From a checkpoint of a small transformer trained on Wikipedia.
Size: 13 layers, width 64, 2 heads of 32, MLP 192 SwiGLU, 1.38M parameters.
Training: a variant of Adam for these matrices, 113M tokens, 6891 steps.
Each number is 200 + 20 x the weight over its row's rms, rounded and kept within 0 to 999. Layers, rows and columns count from 0. The size before them is the row's rms in percent of the matrix's.

# layer 6 attention query, 64x64, rms 0.166, rows 20-31, columns 0-63
091,222,191,235,211,226,250,199,225,182,237,227,216,195,196,179,154,232,225,203,178,186,184,192,196,177,193,218,207,185,185,197,204,194,181,176,149,197,198,168,249,192,198,202,172,220,180,206,188,203,188,176,198,199,202,198,199,207,196,194,204,185,205,175,200
098,185,213,163,195,219,199,203,209,198,197,192,192,205,204,181,201,192,172,180,194,181,202,209,226,181,203,224,218,216,190,225,218,175,210,215,168,215,229,216,191,176,222,224,196,192,233,211,235,204,189,213,151,217,179,196,224,171,194,203,236,156,245,203,200
106,184,196,183,184,209,211,238,197,214,170,204,197,221,218,233,193,210,174,200,213,181,203,189,213,165,197,197,211,203,188,223,208,176,197,200,255,209,170,202,222,206,169,187,193,204,224,236,171,176,159,228,213,199,160,161,213,172,205,201,203,199,204,193,195
103,196,192,180,201,169,226,187,182,194,214,167,195,206,165,193,193,211,220,225,183,202,231,176,173,199,216,183,176,200,189,212,218,191,192,210,205,182,245,200,161,230,240,241,223,189,209,192,230,216,206,163,204,209,193,232,208,223,205,207,226,194,199,209,180
099,209,175,200,189,179,184,202,189,186,200,206,191,205,213,217,228,213,206,229,217,183,209,170,198,215,189,202,229,196,213,189,232,194,174,199,199,208,206,158,199,187,210,224,231,194,185,202,216,245,195,152,199,212,207,180,172,251,231,182,224,240,200,179,196
109,224,182,234,194,201,166,215,198,200,215,217,226,194,190,202,229,211,198,195,221,208,200,171,187,209,192,201,195,200,217,204,188,202,181,207,190,193,188,179,221,159,205,202,188,240,210,196,176,229,194,179,193,208,214,147,171,236,205,193,233,239,165,172,174
101,174,200,205,205,189,200,205,179,216,225,202,145,227,208,187,174,191,220,197,196,199,218,224,189,202,216,210,174,218,209,166,210,212,210,162,236,165,215,204,190,227,212,204,204,179,204,190,216,203,220,197,223,201,170,207,235,201,198,214,212,143,208,221,168
094,193,213,202,196,236,205,207,237,215,207,190,191,229,202,200,203,177,212,190,181,187,212,212,185,178,199,217,181,196,194,191,176,171,236,218,158,188,199,223,220,183,203,180,188,221,215,170,240,150,220,210,204,235,179,204,207,150,201,229,198,193,210,198,204
115,191,209,191,189,196,228,208,206,192,203,200,174,198,183,190,173,188,198,188,192,190,226,219,208,151,205,225,154,214,195,205,199,188,208,176,206,180,206,243,175,215,205,206,213,205,211,188,232,158,187,219,208,237,171,237,235,169,199,221,174,187,190,219,214
119,179,223,166,195,208,219,173,225,219,174,192,219,199,185,179,216,162,240,190,187,217,206,191,177,197,185,193,173,189,171,235,181,195,208,231,189,190,226,233,220,199,183,211,210,202,208,175,212,181,231,214,207,211,191,232,224,168,207,205,233,190,207,175,180
101,219,171,181,190,192,206,191,206,196,192,191,191,206,169,186,192,242,225,229,212,227,212,175,187,190,233,195,181,219,227,219,220,183,193,185,213,184,242,187,161,220,207,244,215,201,225,208,201,226,188,158,225,188,196,195,179,211,207,183,213,224,173,192,188
098,179,172,178,233,208,213,246,208,209,205,217,194,204,204,222,195,197,198,175,225,186,217,188,180,214,237,200,171,182,156,213,194,210,165,193,213,205,226,185,210,175,238,169,207,205,182,223,181,222,184,200,202,232,185,178,176,222,184,194,186,206,188,205,168
# layer 6 attention key, 64x64, rms 0.17, rows 20-31, columns 0-63
101,156,176,201,204,207,184,204,223,222,186,171,202,190,154,240,172,196,218,204,230,206,204,175,185,210,183,175,186,214,199,190,230,200,218,196,220,190,204,217,214,165,216,231,216,206,197,183,219,177,220,186,213,217,206,212,158,214,205,193,235,227,229,211,208
143,216,202,171,220,210,217,181,219,197,215,193,198,181,218,185,211,221,174,201,168,186,217,206,193,196,236,231,195,172,177,231,201,202,186,211,157,174,192,226,213,222,191,168,185,245,197,215,210,188,213,221,174,228,212,219,191,161,182,210,193,181,175,207,176
112,229,207,192,203,197,224,186,195,187,198,194,224,177,213,220,214,223,173,164,200,197,180,208,160,174,213,188,215,198,206,184,202,201,204,146,224,200,216,200,215,207,190,190,214,194,209,228,177,190,182,237,185,215,193,185,202,191,230,157,209,199,219,246,242
104,161,204,178,193,190,158,208,224,211,192,229,169,199,183,200,181,182,213,193,162,228,234,174,212,217,179,213,177,231,230,237,211,219,203,218,175,209,198,224,197,191,211,205,229,215,215,213,205,207,214,206,175,171,205,222,172,199,201,203,202,197,164,170,194
102,180,213,215,172,198,166,200,231,218,213,193,172,204,198,224,185,204,235,193,180,220,228,191,228,225,188,198,205,214,208,225,222,177,227,208,227,214,181,186,214,193,240,208,226,191,211,193,170,201,167,178,155,176,209,211,196,218,213,180,192,194,180,192,162
106,187,219,235,186,231,179,211,189,203,229,189,209,200,189,250,180,213,210,198,213,175,198,220,230,216,174,173,257,191,174,208,203,190,220,162,225,218,193,177,209,197,210,203,187,170,189,184,183,203,175,157,195,203,197,198,182,227,219,197,194,204,182,197,205
096,198,177,180,226,191,181,192,197,226,192,220,157,186,205,216,177,202,216,233,187,221,225,218,190,192,199,187,182,196,246,230,191,226,203,251,176,230,218,203,175,199,204,197,189,205,206,233,201,221,208,204,162,160,230,195,204,182,189,174,191,201,207,208,195
097,182,199,188,212,215,230,174,196,209,193,175,223,209,210,194,197,188,172,194,221,170,170,202,172,192,203,202,181,186,172,185,162,227,196,193,167,176,224,210,211,172,188,201,171,206,180,202,207,197,201,213,231,241,208,218,222,167,167,209,226,219,243,213,195
113,185,190,175,213,211,211,187,212,216,170,223,207,161,204,194,209,195,172,189,202,189,213,174,180,171,221,208,166,209,180,213,196,244,174,236,162,186,210,228,196,193,164,191,211,223,208,226,211,199,229,219,225,183,205,197,223,155,181,216,204,191,208,195,210
110,205,197,196,234,188,232,201,204,193,220,224,218,239,194,166,189,170,180,178,198,178,182,163,172,192,209,223,186,185,204,181,167,224,217,193,184,191,217,218,201,187,206,205,180,202,188,206,210,211,201,226,237,222,183,204,210,150,170,200,214,211,193,188,242
104,183,194,191,184,202,165,226,202,208,215,240,193,197,178,212,178,193,221,202,171,228,233,182,216,206,185,200,195,246,228,223,209,217,198,186,195,203,191,215,221,207,207,198,250,218,214,192,161,196,200,188,163,182,191,208,172,230,206,191,194,212,151,198,206
100,230,207,228,199,221,217,180,200,185,200,207,205,184,189,236,181,193,199,208,151,184,222,205,213,226,178,241,239,191,199,224,212,197,181,206,155,216,208,188,195,219,199,222,187,190,198,173,198,211,146,213,184,197,226,190,192,214,233,182,210,199,181,222,189
# layer 6 attention value, 64x64, rms 0.174, rows 0-13, columns 0-63
098,189,163,187,195,239,196,212,177,190,186,205,195,215,194,219,210,201,187,205,210,171,178,204,208,149,186,206,168,202,230,207,246,218,213,163,214,182,194,179,205,207,156,203,223,228,216,213,190,204,202,210,195,162,170,213,215,217,217,188,195,223,221,210,176
082,200,178,190,227,192,201,222,170,173,170,232,207,206,183,206,182,220,215,209,189,212,234,143,210,237,221,217,172,218,200,221,208,220,172,201,211,195,182,217,197,201,173,205,201,210,172,201,196,170,187,203,198,216,210,209,210,175,202,180,175,209,194,203,257
096,184,194,201,200,206,185,214,208,237,202,209,212,230,200,215,183,223,192,194,193,226,151,187,179,217,203,224,187,192,211,155,211,189,181,197,196,196,204,199,242,175,196,190,145,205,199,218,202,196,216,195,197,171,196,234,184,212,202,181,220,228,172,245,181
087,177,240,192,171,189,176,187,220,237,193,167,205,232,196,191,212,194,183,166,218,191,171,193,224,207,185,196,169,169,226,206,211,198,221,204,219,214,200,186,201,190,209,191,190,215,223,216,213,222,201,214,198,216,154,223,204,192,210,229,228,218,230,238,188
092,203,202,183,211,211,238,171,214,201,209,194,233,184,198,207,173,154,198,184,203,138,217,154,167,217,216,200,243,190,172,210,207,213,183,220,187,191,205,207,210,194,225,203,182,202,196,196,207,186,217,200,200,231,243,205,196,210,192,190,186,192,216,219,179
088,217,226,187,206,212,215,152,206,185,216,186,194,254,222,224,213,219,195,200,186,205,207,185,164,224,205,204,168,195,197,196,187,176,201,200,209,211,195,191,186,166,217,200,192,210,182,200,196,232,222,192,224,207,217,188,205,207,150,187,209,204,190,200,133
085,202,182,179,173,204,210,210,193,214,185,193,256,216,188,190,194,180,225,212,193,145,197,143,186,196,198,185,188,208,219,198,179,225,213,195,214,192,199,196,211,245,210,192,184,185,188,231,189,198,195,202,228,187,157,235,219,193,212,198,217,189,188,222,207
103,187,153,192,214,212,166,220,185,194,181,226,214,190,179,217,185,216,231,223,197,212,190,157,244,192,219,211,179,228,217,195,206,215,176,199,226,189,176,194,234,174,201,204,221,179,206,207,209,176,188,195,190,172,182,224,174,201,227,192,198,219,188,181,231
098,162,177,215,151,198,192,236,206,194,197,183,230,160,204,210,215,209,194,203,235,168,174,249,216,190,163,191,175,195,191,195,180,205,211,197,195,215,178,206,223,200,225,194,197,190,219,230,180,194,190,208,187,176,166,219,185,218,205,213,194,225,195,202,187
109,194,187,203,172,209,189,175,210,217,243,213,155,244,194,200,206,184,171,204,197,208,195,204,187,192,186,215,200,218,169,214,224,202,238,183,203,190,207,198,212,169,210,218,150,174,222,196,215,216,209,196,165,206,181,163,173,189,213,209,215,230,213,192,183
120,202,215,218,193,223,175,204,185,184,177,202,191,179,220,203,235,243,210,197,215,155,194,239,240,182,202,199,188,199,198,206,212,182,200,211,201,204,164,187,172,213,187,201,224,210,170,234,211,200,209,203,204,175,162,159,207,182,212,220,177,202,232,180,195
079,153,253,196,185,197,220,201,181,186,220,214,209,209,218,184,206,234,180,187,199,179,167,181,222,195,162,207,220,187,218,191,199,205,208,211,203,220,157,206,217,180,216,206,210,222,207,192,221,239,217,201,201,196,187,205,204,159,190,215,238,214,207,194,169
108,203,152,192,182,198,147,198,188,169,172,212,212,217,187,192,215,208,187,218,200,213,222,247,203,189,215,194,200,202,208,219,219,199,199,207,223,203,193,196,186,241,165,204,220,213,197,221,205,179,186,209,179,171,202,217,228,200,206,197,164,200,236,210,243
083,190,201,207,219,194,188,185,223,203,206,213,186,162,180,202,186,207,202,222,154,211,182,153,176,223,233,210,224,228,212,186,185,208,148,202,193,216,204,222,187,227,195,192,189,181,187,215,218,202,230,209,203,206,202,221,147,203,185,204,197,195,172,211,231
# layer 6 attention output (transposed), 64x64, rms 0.182, rows 0-12, columns 0-63
126,201,187,187,238,223,183,212,189,217,189,186,193,241,216,188,184,200,155,209,205,193,191,186,165,227,193,192,207,193,213,208,206,200,206,196,232,208,237,184,200,231,206,171,212,216,159,186,237,166,220,178,184,171,199,206,191,197,234,197,186,240,186,187,195
113,184,191,188,227,243,188,192,185,202,148,194,198,205,180,199,211,168,184,195,215,238,219,210,199,181,195,215,239,184,187,193,209,196,220,246,217,226,193,202,218,194,206,191,162,185,212,199,220,188,194,203,203,208,171,163,176,217,186,201,188,228,237,228,196
094,238,170,175,197,211,192,203,173,198,202,200,230,162,168,175,198,187,205,230,198,192,200,230,213,212,216,195,178,197,231,197,201,181,186,182,217,212,226,148,207,195,219,194,193,209,188,216,234,202,198,211,164,190,200,231,196,238,194,185,218,208,212,157,201
088,194,179,185,238,176,195,238,194,206,215,195,189,159,229,186,231,190,183,228,204,191,187,176,204,237,201,225,208,199,193,232,205,219,183,210,202,203,188,188,186,205,177,150,224,194,192,227,196,201,199,200,220,190,223,252,181,224,223,203,172,191,197,182,206
098,165,172,212,221,206,198,202,218,230,175,198,187,244,213,201,163,231,182,212,186,160,202,197,181,164,172,216,204,208,230,215,218,185,202,174,193,224,205,200,191,191,205,202,200,214,221,214,212,200,210,203,182,175,200,147,216,192,247,196,188,212,217,183,212
123,203,189,196,211,185,213,211,211,187,226,176,245,197,190,203,166,215,200,245,214,175,172,200,190,176,161,167,224,212,211,211,200,200,186,181,202,234,211,196,227,174,212,211,209,194,183,177,231,190,189,230,139,209,184,190,216,206,218,187,202,214,201,193,195
084,203,203,186,241,229,159,186,180,176,184,176,180,224,215,232,220,231,201,196,215,204,209,222,231,200,178,175,211,196,219,184,180,195,189,222,242,202,196,183,184,187,211,153,215,220,201,185,208,210,201,192,202,216,189,200,170,212,213,178,158,219,200,213,223
093,213,193,205,204,218,161,189,185,210,209,190,170,197,194,151,226,202,178,174,230,243,221,218,216,222,206,192,210,174,194,199,205,208,202,207,246,191,212,214,197,196,167,157,206,212,198,211,188,168,213,196,221,198,174,204,181,219,183,206,164,228,231,214,199
090,211,201,200,230,164,200,188,195,193,235,181,222,195,247,219,243,208,193,182,173,180,185,213,211,225,231,198,186,215,225,192,176,201,180,186,209,195,210,178,178,188,200,175,217,217,169,203,196,222,230,217,173,193,196,240,186,181,214,207,212,189,160,183,213
084,197,178,212,180,193,228,192,222,242,243,189,205,177,195,177,222,188,230,206,191,226,192,172,180,228,178,172,199,210,227,208,178,206,213,213,213,217,203,192,207,193,214,173,212,167,173,207,196,178,187,189,216,193,224,190,204,215,198,231,234,162,184,222,168
098,191,200,210,215,173,228,197,185,193,211,191,192,233,184,206,204,190,233,171,216,206,205,183,166,208,182,159,221,210,214,169,182,216,206,214,204,151,219,233,190,192,169,208,198,203,180,167,199,197,217,210,201,228,201,260,173,184,208,205,225,199,196,213,203
117,165,201,164,202,212,194,211,195,198,158,156,209,176,227,244,206,185,215,184,235,223,189,172,184,188,186,195,186,183,180,226,189,242,199,201,207,234,190,229,191,198,189,182,212,181,201,191,208,179,204,207,196,212,227,217,213,180,221,227,205,178,187,205,174
119,224,202,197,245,219,179,226,184,215,193,219,161,215,182,174,198,171,161,196,201,208,213,207,216,218,228,222,236,164,183,197,207,172,207,192,203,199,215,210,205,182,191,210,182,231,184,198,213,205,216,183,225,191,174,188,188,212,174,182,172,248,220,206,196